Weights of a small transformer language model.
Architecture: LayerNorm before each block, rotary positions, no biases in attention or MLP, untied embeddings.
Each number is 128 + 32 x the weight over the matrix's rms, rounded and kept within 0 to 255. Layers, rows and columns count from 0. Numbers have three digits each.

# up: layer 8 MLP up, 832x320, rms 0.0382, rows 781-831, columns 64-127
# down: layer 8 MLP down (transposed), 832x320, rms 0.0363, rows 781-831, columns 64-127
# gate: layer 8 MLP gate, 832x320, rms 0.0399, rows 782-831, columns 64-127
up781:076146146174147146153118135128109134098135059156140150137135099129111185136119147160137154123110088143102081110134134164120088136143138126137184121156141104136202120170082132069155044149083131
down781:198090127164142148174060102095130076142123164159131208078118111149091095079120106103179146147158098096140131154141162116115086173130136124143125177090126128130146154088092102147112089127163143
gate782:217150193038130132134135109169147162127088163119122140116149150204144119114092087210077132110147139174144118198055118122115154131113181084155101106129128080068151116090082153171167061138193141
up782:126060097097142165140158126103154169178107133073133098085170144149169075115134092074209117133138136157101117086120156161110088182196095139090145124092126130085132154144086147184111166134052078
down782:149191128117155149119143134116135165153137054104107166098093137083174120119112122122177173098157141144100155119095171146167107099112135074139064151108114113085127135131146153096087049113101191
gate783:143149114103147136145119192131153151153130139118113188121141148100119114114112142162152094109127117155140067171154098118100127129105200152155167134132142119158150150133120112071111082099159104
up783:144180113094100130182122128094150140113165157134101176160136139068119143105118105132087114153097134149121128147117139115105176197093083109065143130176156147098122134139113186169093073129167076
down783:187149131129136118082078122144205093107092086136141111166159121127142110100114124147111126098122095129151172145119130131113137077131092167108162129089131163086116159113203053158161173108129126
gate784:137113180183139129121107159137151146110146098123122126093168116119138109090150140150133119100092138117117149163144133145152120112167130130114110109063149109063126131130119118143115121150131138
up784:104154128127100142122101106050145123077159204107138141120100138121176143092096148139068115154104149137123132143146123112111110176124139130114124151138174117135105163125157154126129151132176122
down784:160124134155133106126152109194151110174100080169109082158156001134099134155177126131189088108155089149150105121132112122119114125148096079141131092138126123103152128159111153148140150103118150
gate785:137127118107145064105134139156088107075148187086114126123166165126143139149198139098144112061215150119114115127122144128076151170170117119146133092135150169139118138112127187146162204125114157
up785:155149165109089174103144159148126148102123103160135133142156109120125136087152110112115195167157189116130132140171150113121180114107156144143037151095136124176108135127178073166159164139144087
down785:118168106102111139137175109147198147034099104132117157129115146153115114134123187191125119092131140141106133051143189165067151114137143148121098131137125152108118153099117143127116145114137157
gate786:174143124161117126118119122118144093140189136111099125124134133115096194170071061142167161073105133066162075117163167156123120139094103139122145148133141099107132136104109137089134166084107139
up786:138183139113140152159124108136146158107126087121067088168115149127081168118127120068110158138152170106100101168131140106142097113130145168086130143120089080154152155110166164149069099072130179
down786:183161035137124120087137110065117076149141141144141119090130179115090080156145095151120109100122091154119110089196111112096110153143178161100119144168136181119104138162133182102102147079126155
gate787:173125120138164141143146142142156182109165094135103118133111129095130125155150094133154120064111086092114117186187172085130125106169134141150114159160130149129164166095107074166125137164173106
up787:142074118148076169139144133173121174097162111143138128165148102143124105147113167135104131121089065099110148182146134098104161091144156115168154101115163119146109108049149151150152121142114126
down787:151123121169175157104124098161162155148076142110099139138153000084148097173137135080101100122198148139146136153132113126088085121169019070136138097105138130162126130200144109082066176112141095
gate788:143145142076127114070089084105099179093149139211137140123144157142144154135078127101055099168147176072061117116155160193130127168189152190128154104078089136093141135094163117151161209118148127
up788:151137161093156213128138115092138163121130080123177100082171126088133176093098154151132131109089089165090122169149102171089150112071122181105179159107084077108130121100196097193148101145161133
down788:158171122130140132131109143118160107129095124185163092046110153060116113113184136196129139100138164125145170122154144130151116206109116111106133095153120176144171145141099095048164117146171135
gate789:138127079131112107141148135183161094144146139099114121114139160160122119120154169114102126092141125119103095096136097150124134156155130107138116141143094164162170145111112157100160186125155138
up789:097115141104100141108080067139115149110123133132107084143074128143084131106069092114196164149127041080102155109180186155167141159154102126135162097110165134160123107153171085126156122207121113
down789:097110190104139140107082093171165127105134107159146103132121114109145121141070116135108131129161101114099189125120121136169104098086080201151089114098142118133080160124185068148187124119108110
gate790:171137092124133098154093127126097104149169160095162154080133128103161096077136101122102079118181133084117108171162101103159179142163117084131160117130181091158104158131148145154134087091157069
up790:106146204120112158150183081158124096116125094150076117134144106119167140111136109112137137159089131197143135108071083169080140143092172132086097111069114165098131146099176142120085126075059125
down790:118089148103107107066117151118162109060105137106130104142158241146062179113098151185102174169127113155160092116096123095132110141164180143118110125097082161113140075162120167154083126193139100
gate791:156129126093157156094113056117111152116151135113086135165124140116113124121149150177126126148130163169091059152130141100090131198102088133090123098149143116141123172151111196161131183111113076
up791:089084091159161138128153110173160131125145115125070108140080144134114148078144137152103127161175141093109159098138195106113117112153083075171123189162159126139153182165161106120081139089149049
down791:112098057135163114129153106151155131150135131130235187106129163163137182156146141130126165096115084100137181126147168051131130095126128133086158199125188139143133191117169145085147129109094114
gate792:124059140165158169101087132133152129131049089124164132085184122129197147079125124111130123044164179139112135096118103114099092080113110126127134146134140148141144146091114119136178107160131162
up792:140146142127123127151130148136166139200095172095100150105166115196154117139113135157086115115079104167131141087030084106157164131170126177170102110133113226166109114141090137150146151073131124
down792:082122171177155112077164114117071165146110093069144104100082135135082100106109126102136156139127058074129130136110140152156125141113147143102171119157108114107167089097157102126124099199132146
gate793:091123104070189111148125161124082127163075151102156159138102157120105127107120129171103120090094103115118116145142103066115149208125129098121151141107089127131105121102123178115118144107141120
up793:106106093146139155120141123138113166144160113104086085131188131083146176150156126140132150057183157166122169103042100158027164109145178113105164096107098175120129100080123134144101139065153135
down793:136040116114158141125109172096125167147091147140119185135144119153127169099195122098119152130089149140138151125147188128080116070117128103073166174130109096121136155112101131166094084196122058
gate794:116167144112096084140151155134167142103136176123156148157128129157148139118123116129098068112185069129146117133112123121089136162161083147143089151033130122116148143112108167118140097137098120
up794:037129056127116129123189140152145119106067122087164153171156118166096163069119154114126130142125138158137078188112159090057139102150136140140165096118188135135143167156103210108149161147120113
down794:080094168110113158167181077161096101166154154118150129155078096068104103120159123144087138149108107182209187154160093071120182136121092120157153190121100113113057155140187195108171194135107016
gate795:158109127126170134128145129158107113119092154143159142161117125187239152159136140113095118156100132088163150181169170147101092173157133096167138151064119109142121159147142081145127131119123095
up795:119150102117150128161099139146080109116109135141089181176136118180142174148127074091138174176159142086123106131167146118136137123165159115142118140187136135166118120099161126139153093102088109
down795:158144152154112152152144120109131119102162106143122057101094143092102089123109201155079099037127131190108179118126119126075129064167136156113191114173106110094138104110117176181148177129120180
gate796:111147103117164140112104118180095105157139080122174121151102138177110083059112102118151129123107142128116088099132102159110191093099107119127101085188146117124128145134141153126144129139108154
up796:199152114037151121129150127102061173177076125126180125151124136139052116091142088095109148163146134136159140093150179172186177097131133098151119158125179118106173095183142163108102149131116149
down796:156104133126100134191180118047069185104102157120160154101151113131068141167120095083094165206177062207132115174106124129165102127150161137136130177119159101144151117137142117143132146159097087
gate797:173109053121067160142117113207141101126167105093126089100142114180121134096170107153182152129124076062154162080142148104136123168180135098126087088141043113080151168127146198097124129117063119
up797:149169205109147098118136106106180173090131103151110116105027125158146122143157111095204110109137087137064099098099138138112111105154124118141152133111160204144117157191128162120108162144085138
down797:103082147132122130128162148086130142106141187158172156143180185180137119115088170115074090139138174145118154154111118124102139132082095122062199127123143097174084069118156064115179121171189135
gate798:151099083116108101115157218148153112081137171094166150118096148083102133111129139112072097187086101104148180159197126182093142126101156118100121148110167182138098129061099152093146143115161054
up798:089066155130118095107120102157138136253139157144154242103113139141141149142147105186059135082096135113088132115109100161120124136145168219071108157108135108088047106122107109134171162124168143
down798:195148083096154080109104210114136108145146151149077066119147088171103134143167167163086077106056122066118166120155141126119131219169128092069150115112130079044123109154102146091155107152153148
gate799:089208128107125139114089106155129070124121125123168109112105128140104129147151093150051094109151092126174155152116125052069119125060174122143138136109112085064119149180161195176181172099155132
up799:092139139107134082131209133119076145130094129170140089087137125100165087153083131158130134192100109171084099131113081118184145199103137171185160153147083175070139199155121208140134222121191173
down799:154152146150157138144104096161192147146138147026066068128144172148095109150118108166152116152072203142153077071113101139154063152156165141100149151108132142155074118165136116196148109115154074
gate800:080103138144140102047150124074157123135142168087142122130086144110144144152080170116104097078137144147121226131096080088100180109117132069118098220093170113113158081079166092105151129201124098
up800:102122177086141129156155114139093094099138100065112070085239151142110130132152169116152199121079143189086189164140132145157123142171115145105169110076127104110152149076153144121093126136090092
down800:123136142119110136142109114167092136136147180121099082184113233115145131129178160103132099150153115063094108072098124095127175159142130159156090074177078177182122119077092186133125130152165141
gate801:128188128172122153133110072090080101121141122112116151116095111129155070157074117084115121116138151149054132099132067154118134169139061103099168182102102145141099149155124113167141106096105141
up801:115118102193121135145062069203119109080108130173116094131125128114104154120144127126085125129161045102154091132145136155141178112090057120073123124121067082110162156132099148163163096179154116
down801:111125142139166146142171148125164123168077118079125126086070000184190084076124101127160115102123090114104127104109139030158167138111150114130141111183097143096142136131135092123136099124096165
gate802:146098098173156117103166122132121131141115130125073125146152161117142111081161145128088056112123122134144148132130144097121119063104142164117049135134065142126148092141113098111113129111060140
up802:142144134138147132129090103076123141167134106126097134145184120156140100162123117141078062077153176099063137134158175094145132187098094205074108134101090110074136036096147134091111193161134130
down802:055118186135115154148062112125145114133161118107078119097203119131111146124082163113173131118163141139141141148172097134102138095153092173183106134104181136150149103148099115166133085083193111
gate803:157209090113151124131143072120131150110125168083158113113146136139119121141109092172066122102136125163066101129142127105099122184105090138085185117160102111155137109131140137119078130162138127
up803:118178064066147087074182153085080120127109126135181087128113127153137172093158128136126132126146116137127109147158075162155138175136104188076101161119128146111156152136143125137113111142084156
down803:072168170142154140126159139113144122103177140173127112123121157091144099135141127125144180126103147105167127134134183091179114156131141079099151162166144146108143120152089139105090134050136137
gate804:075142112109067162090082116110101114151165090145132169140077108124124141143107123083112166088182138128187119122133120136150167108120110172156108118119171061156130155085127121140182067123122150
up804:144154124111145141117134103156119150163121156125123182114091148126115152111134114156130118085112137118191137149185146135122155151120099138111155135136124083131163171129083145101186089116125139
down804:111112125062137112125129169114131114117125131131159103145174100165100123153165142130169098109103061114110129134120121081150137146134117132114087127151090135127125132124160118163143138094101133
gate805:101131101096125148152127128115153136135109125106134146138138150176115138088067126158130107117133081124149117127197164120127121127157145181128156119110055116174072140120176168138091191205145133
up805:108119171129137185100161014152118085125107181158047127114106147059129106144139148083165148173132150145106096107061068129122098121125109125157159103139142126140158133149165089093139126082129095
down805:105185070194116173096131101179179095154066166070136146108140105147132119183159077144102120123153107190159127028121110172107117107126115158158117105164084126198090081117174118099158091159151169
gate806:157132149118128160136198096189117144089164107159133158118140172138141112138089069132131082179127152087132162134126144145092101142121142138174110143077140094142188119023136126184112079112199157
up806:137089160095101130149107132115202164138064122126199083138129144191129142066137132113213116184119144150099160135160095194158093133187094149118154149115146137125080116100116148140140125144151057
down806:100177127143130125118078112132125076080163079174153165106163176097181129131109100145168036138116191092148160099129114111138154186144131121205130130131131103121137109119074163073148104086128120
gate807:157167144166093135108106173083191089125144153153131090089108107154243063136147131133092202118106138182138145140158169134112146099171135121157097098110129120109146160098073107154163153095085173
up807:092151191128123081140135089163108118129156135072107175141166163118136188171061135126120147113148175117095148134109129110140096152118184069141061135122107188124097157118084125130081141085162131
down807:111122101113157123095170112114097140131049140114124093139128203193088120128169118182115097126139164129102086145100125113119089125117131114084124137101114163151072140120199157151116117100134165
gate808:068072107150096159136132203113128114168180146092167104130135155071128100094171183148134169102091028165191222096129125169152063178058089059206086125075145136170134145129127119101149113112143107
up808:149160149152141148114124162135164109149115068143131148131092093186127093122136158085135099118095064128090151137092119151141181097186134099104094134079152154101158074126151159125098182192109118
down808:201078118161171173136137125152149110143117145133096139058159166110163163196110120166183126130181112183102148180130111085067086178126145126164111147200083151143135123131109124028112168099127080
gate809:163127161099147087120126153110186074087123148147187126196109130122142101131070137151089140133205122070118133123114142128126162152130064117080123126139149139095157107114068163141119213150145151
up809:105083174160111136122175192187133108159146060153181103074147139141111160197192144159095132102105140151118182174098147146144200115189146127095050136173100144097104124150125176137103166093099108
down809:166058165099166198058139114135115142137129141148133127173125169099110187111076112076135133109161085085119091130126152177135164142080162105082184064094078206150207148139102162173132115130132068
gate810:147200149027115123133124199110112150135146133117156153144170128128102172105123138188156107106103074107109151137141130152161095122104157105160116135100151176185110153155162113114122138094161074
up810:146142127081131169161147100135075146135117113155151116170105109183060098155136183151133166142062128100077138076186167127140146121085201123165135134086142212167113075094154125183113185120126103
down810:118134142173108151151142069124132108150154087160119116113171080064152074140154149073154109159112061131112154083061120130122163119090113149066123150165127096042115133161058159079140073129089178
gate811:104146101142144096137212158171078145089132146166146143155081169088145122138110105148132093039252129063178148085172141043207118075116055182105087159085119136146111178143037118140071120115182083
up811:111104149085101133124079152080147140177122076084139145094191118173131056122149135090164139176102063128080116155109084176118118178147182079109199083140175071128157137049119109141158095118152183
down811:128104174097163147113104140137090094138115103093153130134153100158162137149172105139099169121099108080137188177127125084079121139153201167165146111131191059143055118038155064087188139154165116
gate812:083117142115186098126143142094141134157128200150079115128093141157119166082162055121132161092156142103111161143119141103153188106129107094188123196158117153139099129144108126104139174137115084
up812:055151092073141081151084115067142150088194179153124155170104132179134135139131078097138161113149141090131153104125101119133173096122144061138103117122154155154136129111058171122145176107079160
down812:131160132130131117095072109140124159092144203116138131156139159057096164111114123095152129129118152189087170187118150169136103114106125196128147112084146090142129098139121188135135103198129113
gate813:131122076152170135132119102114185160110084179140138085103163119168134113084134177141173139149130089085081118069136159061209156153139180136147137086106140066111150052113129128117122107164012164
up813:116094080130113109066123142128098159118103157142136098157102117127152165123163122147117135086124153128088130122151113093168158139160183177136191139119127178184111099132121137076117050157149133
down813:148156109070187124160125176187087113128110177122114103135127042098126093090049147169159087129138179105137094119166106119177129184098128122101037150102162110131103142146118104181135124122115128
gate814:115110119190094126070122125094169137125107177127132160116104172091149073115076137129138112119145110150148127110100105139070121111149109120104112148109080122104148084131153089082110139180061199
up814:152153021089045137115149132120094085061129171107172125153181111115113129120162074147101132128092112127093187132123130142152181177120174126104099179121098096111123121102156134182143156144136150
down814:144139126172231141100099105116157113165103097182070176117156092157190199132120107124132097122062067100140116142127114074161158110124061142123107100131127113143133150115107130135115140156135131
gate815:111098171140100165110145176094133140124154165195156108132126155153137150161136146198138115152170139097152185160148111172030130153083089110118159107106145046128115113162159125103100104167111100
up815:116103110093116137127125144080131138161118181161115122179121150167078084137150116180130134133140112137129180118151138117146096077066072107166125098189137075137177122159115155129115124108140118
down815:159184111148122085110098145106164123195105149115156144181076112142158179116151066170151116104077137085031122105136155140135166110088128058127207129072101148114101127059149148165143185124102122
gate816:120112164096132130081129061208133165122175146131089182146120138134161157140075192152149113108124124137060150102067151086118207160148154163142071116058105106124106116100123127120142122063119102
up816:131116133124162201148127145126073152189119119132100127139114142161179120116170163136066144184139147149145147159212157107171117130112084090145114169159131111147073131140104089180079084105189097
down816:116139070092149115128116087105145184108156156163087093145099145100143113133126119116136099162187083158097112142060125093117131162138119119093092081119147125114152137086135062166109104099129169
gate817:110155162107165081139096165069159147164114126101106078093080150078122105111106128183128071100132105084146177158114095158215139152068132092098174131082115089143151171130129139117110164137098124
up817:087169114130117099099111116156124126139178193132105094124097131159074093092086094110051134106129174167148108107091150097135126116136115121086159137122114115144139127153139115090131118140134122
down817:124091140075109133139188122100100155149125141140158105121114098147115117104089136095140079123120087096150156116155097095168118162132106082142074093158129115134115146115133099152126073169108111
gate818:037088156137146107102128094095156086182117151167104065162102148150059177165178065143127099074105107142136145101104091090099124053071184177130104176154132116078161200114105055088205154113147203
up818:104136108093124137195144161094114063116088127092160157104195163185134099079146176153138140083178141114115142118114180132110079105147117149124082080130143187122112148127157109145133142121221172
down818:153100078169082152137144141083133159109182077105122095089093094157130160100157103110125155118136151169102069121132173158137116154057158114145107119115154156112197112089138065115149139144165113
gate819:109098129103129117117114090092119146185154136153106117156055158135136129153140156175104114124202153147139138193106130129109125117131173131212116143143126083144092158081181099134176053056199135
up819:136203146101102190107072088114099094140129101076091124134068123084142125124075134119098134073161155118118100117135178177148089175151185156116103078107155089172151155164098180117117090057155095
down819:097140090122103111106182179161144127069155099116130098138213075142091196095073110170118028093198107130094130138097166174153131130143087133119102100118134140157092142133134165145136118075103121
gate820:072099114111092150119082098103119177092130156115149167128108155102097126132164091116113067109118103121095162142127096103088161127126089061092107092129141093079102167145100126138135097135092140
up820:085145158144151153104113103104114177140117140143146186140140135105103055142161130073135135131107143105140107128114107116103175112093072126139060126143119101054186078125091117119162144131093178
down820:160146169126150093102113176113144106162115085105110097042153157137113125119137170089137178165133111101126179144130171144188094173137130135115136155182143117124092144129116176115129099111119138
gate821:073135123078092066079202092149146158102168075151177139209092164135149158141135091137106122068153163094136167093096145089090150115155149135164122081119158100129118057129095167167121155109149119
up821:130141192116080123127157126098149175057069127152091102133126132093151140102141180199161131083137172151110140096138097110150121142119106135154152140127085157150132144098100161112129157145158142
down821:082121110063093126132165165167141120152049162107190137143110106199187135116096154072120115201149144081152151140155129168131133142134149130071124098160131195121168117139093074079116065189102156
gate822:091162141136158097099098163112146151073125115141155168123173126108181131144153122146123146130125125086201124142096128110119153152132085098145155089039189143111167153132140094175120098117165082
up822:069094141114074161145116097186122177123101135124144124137097137099126104132093102156116114107153081085126133077100150142130141094108140099117122157136174107095085059148068073176149108146113122
down822:092145107078160130127133113134105106105146211115159083109130154120129180194147113138181098108145147213136123120114117134133158107130148131156150101158143100107163180140140102158092114109163134
gate823:134125117121113151058112110149137164069135117117129118098102139168078135169147138094118094068085173140068122135080140117133160087152093177145111097088098160105150152115127165069109092142122163
up823:162122142115126148089126160143120127078198129164088157169129141148094156125104139127118107173143157119125169142174105096125159108117150108131118167129148110188078128123177122163087145182144078
down823:120150115127097096104104107070078148121117119165115134071116103102130086100095112153108137147126123112138176145047127133105144120093176116124111086128115134117172140160138113140152127123068169
gate824:134112129211086126150152134100095163122088148157156155142098124134174158046183138116122114139175159146164178111117151127127162098121127165151064103111129068100157066128074112190138134155121141
up824:097196103099142134095112114077148111163133137112188119137183141167162123099174112130066092079128098146119158134102105043113103097072074066095089114135166071126219102111158086199100208120166115
down824:171167155109095122105105075184097079054093095155039096168120137117149163149091117068134103101129182101107052142138188127135148106079125139091134145131106181076206126116205159145122184100128141
gate825:140121127140121151110181163141148095189135163103106101152102124134093115128136156135085093134095149105151125110204140110172141100161121148156157103164093188162113133154082109127135126143139166
up825:161108119152105114120137160135160125166117077107116134143131105117050161072146121116111082137130136138201066141125093088158177112152104143143103110140183110129115162144135100153085049144200159
down825:178072079125144134094120176138107128129142123141123078071127133107135153171179108107135126147161171166130113153149122157149153153134184180108078159140121106149172091136116141176105127150128140
gate826:157125159135120125134134091146141178105148160134101139115110125126125124131108135095103148144126151153149120104158135125135135163198135088132101161174149141113130144116106139110113087144151128
up826:155113110175192119093116132115152078156165143146091134091104163120156130112123174155174131095125159123134171188142121092113126137144097097109129108157187114097100112100134165168142115109150110
down826:140127116129140103165148153147150118124100124100106129162137022156169185118120105107117120157149083114126067114117126171103140099121136156117130097111140138103160154158114094126124173084133107
gate827:148123115172104184149067084117115133111111087123125207108106116101114099104147129132133092130115172101145098139112155126095133117104144154158136127110177137140153153160111167135114091133147129
up827:132086124103164091133174118086080115107117164133148118170134104111141148137129108095192161126130111106135125127127120144140133137135152110119105115090149206112130103195118154121160166144128127
down827:124184140124137145100122132098146111172172087120159099125110145105138089112120149159160165140119148172130129158169158131116116099105128175163148162138128146109146148117143112128160129159131118
gate828:121123133109144078101098155143091177088140093146143123155142156070098090095077184136121112141178111148131143126081102086113127116074138087144176140081087110118129141103181114065157161114146151
up828:128124083116158088135176146167101165151126098185122114136170099125071108097133145177148126144091121129185095107089166139115124109062134142135196157156124129088124116135185169059135165095146155
down828:142095098173094139147106136132147095141069149148157101125142207146153130111231078100085127147089134070104186139162133163183165125121106143127135120182136104145104080122113169219121131149164096
gate829:101100082191162144164143179139126227135102131088172107142157138097088150071158085134082106132114200167113162130136107130115105144079148137120182170169125129076114128103152087170106172133165137
up829:062210068166119164100058099138075162164152094111070188150101124186088124059116177176184123120199160187115064152095103084164111160127191052166156101066156096201168164152142193094149119059079122
down829:069205078139145134107135138173154187039121135052119125179108075162130076006132123185151149104124143174109162121106083148130147152202109094161160144149170123132182154155099060105146125138126170
gate830:140093139160094098153126129160156068191183166100166109111154115145140150101144087159097148108079131086145126165116131116079174154112130072103131146139193167080146173103191134103186136137139117
up830:125122159131198106127148128120161221091097103160095123163115155109158110152140080188171151164151142121198143161172069117096120117107124071034142117126057140147151107090159085152114200080115103
down830:113146154050110138113142122094168161181135140106165190133190190131155044173098156149073106125072198102145200074148101169126130107104122151133129102132011057141155146162179163094079111064153143
gate831:232094088158171093164122072142130093147107138068188154085173130137168068063158149189202139134164066129127097123207195159164072181111062089107174097120162103104151112092142058110115090157088080
up831:120135143107141083133150129150120121154060165132138155096119138109123153111150126136143147172132120120124064118152152116175135144170088087111113111133172165118126132101157120087172129121106101
down831:062152147103101202101097168126083163091174100122127153150093088136145151107137113100095105129067154129122132188092100132148175108094132182118092116144126132131108112136110118132118142117161148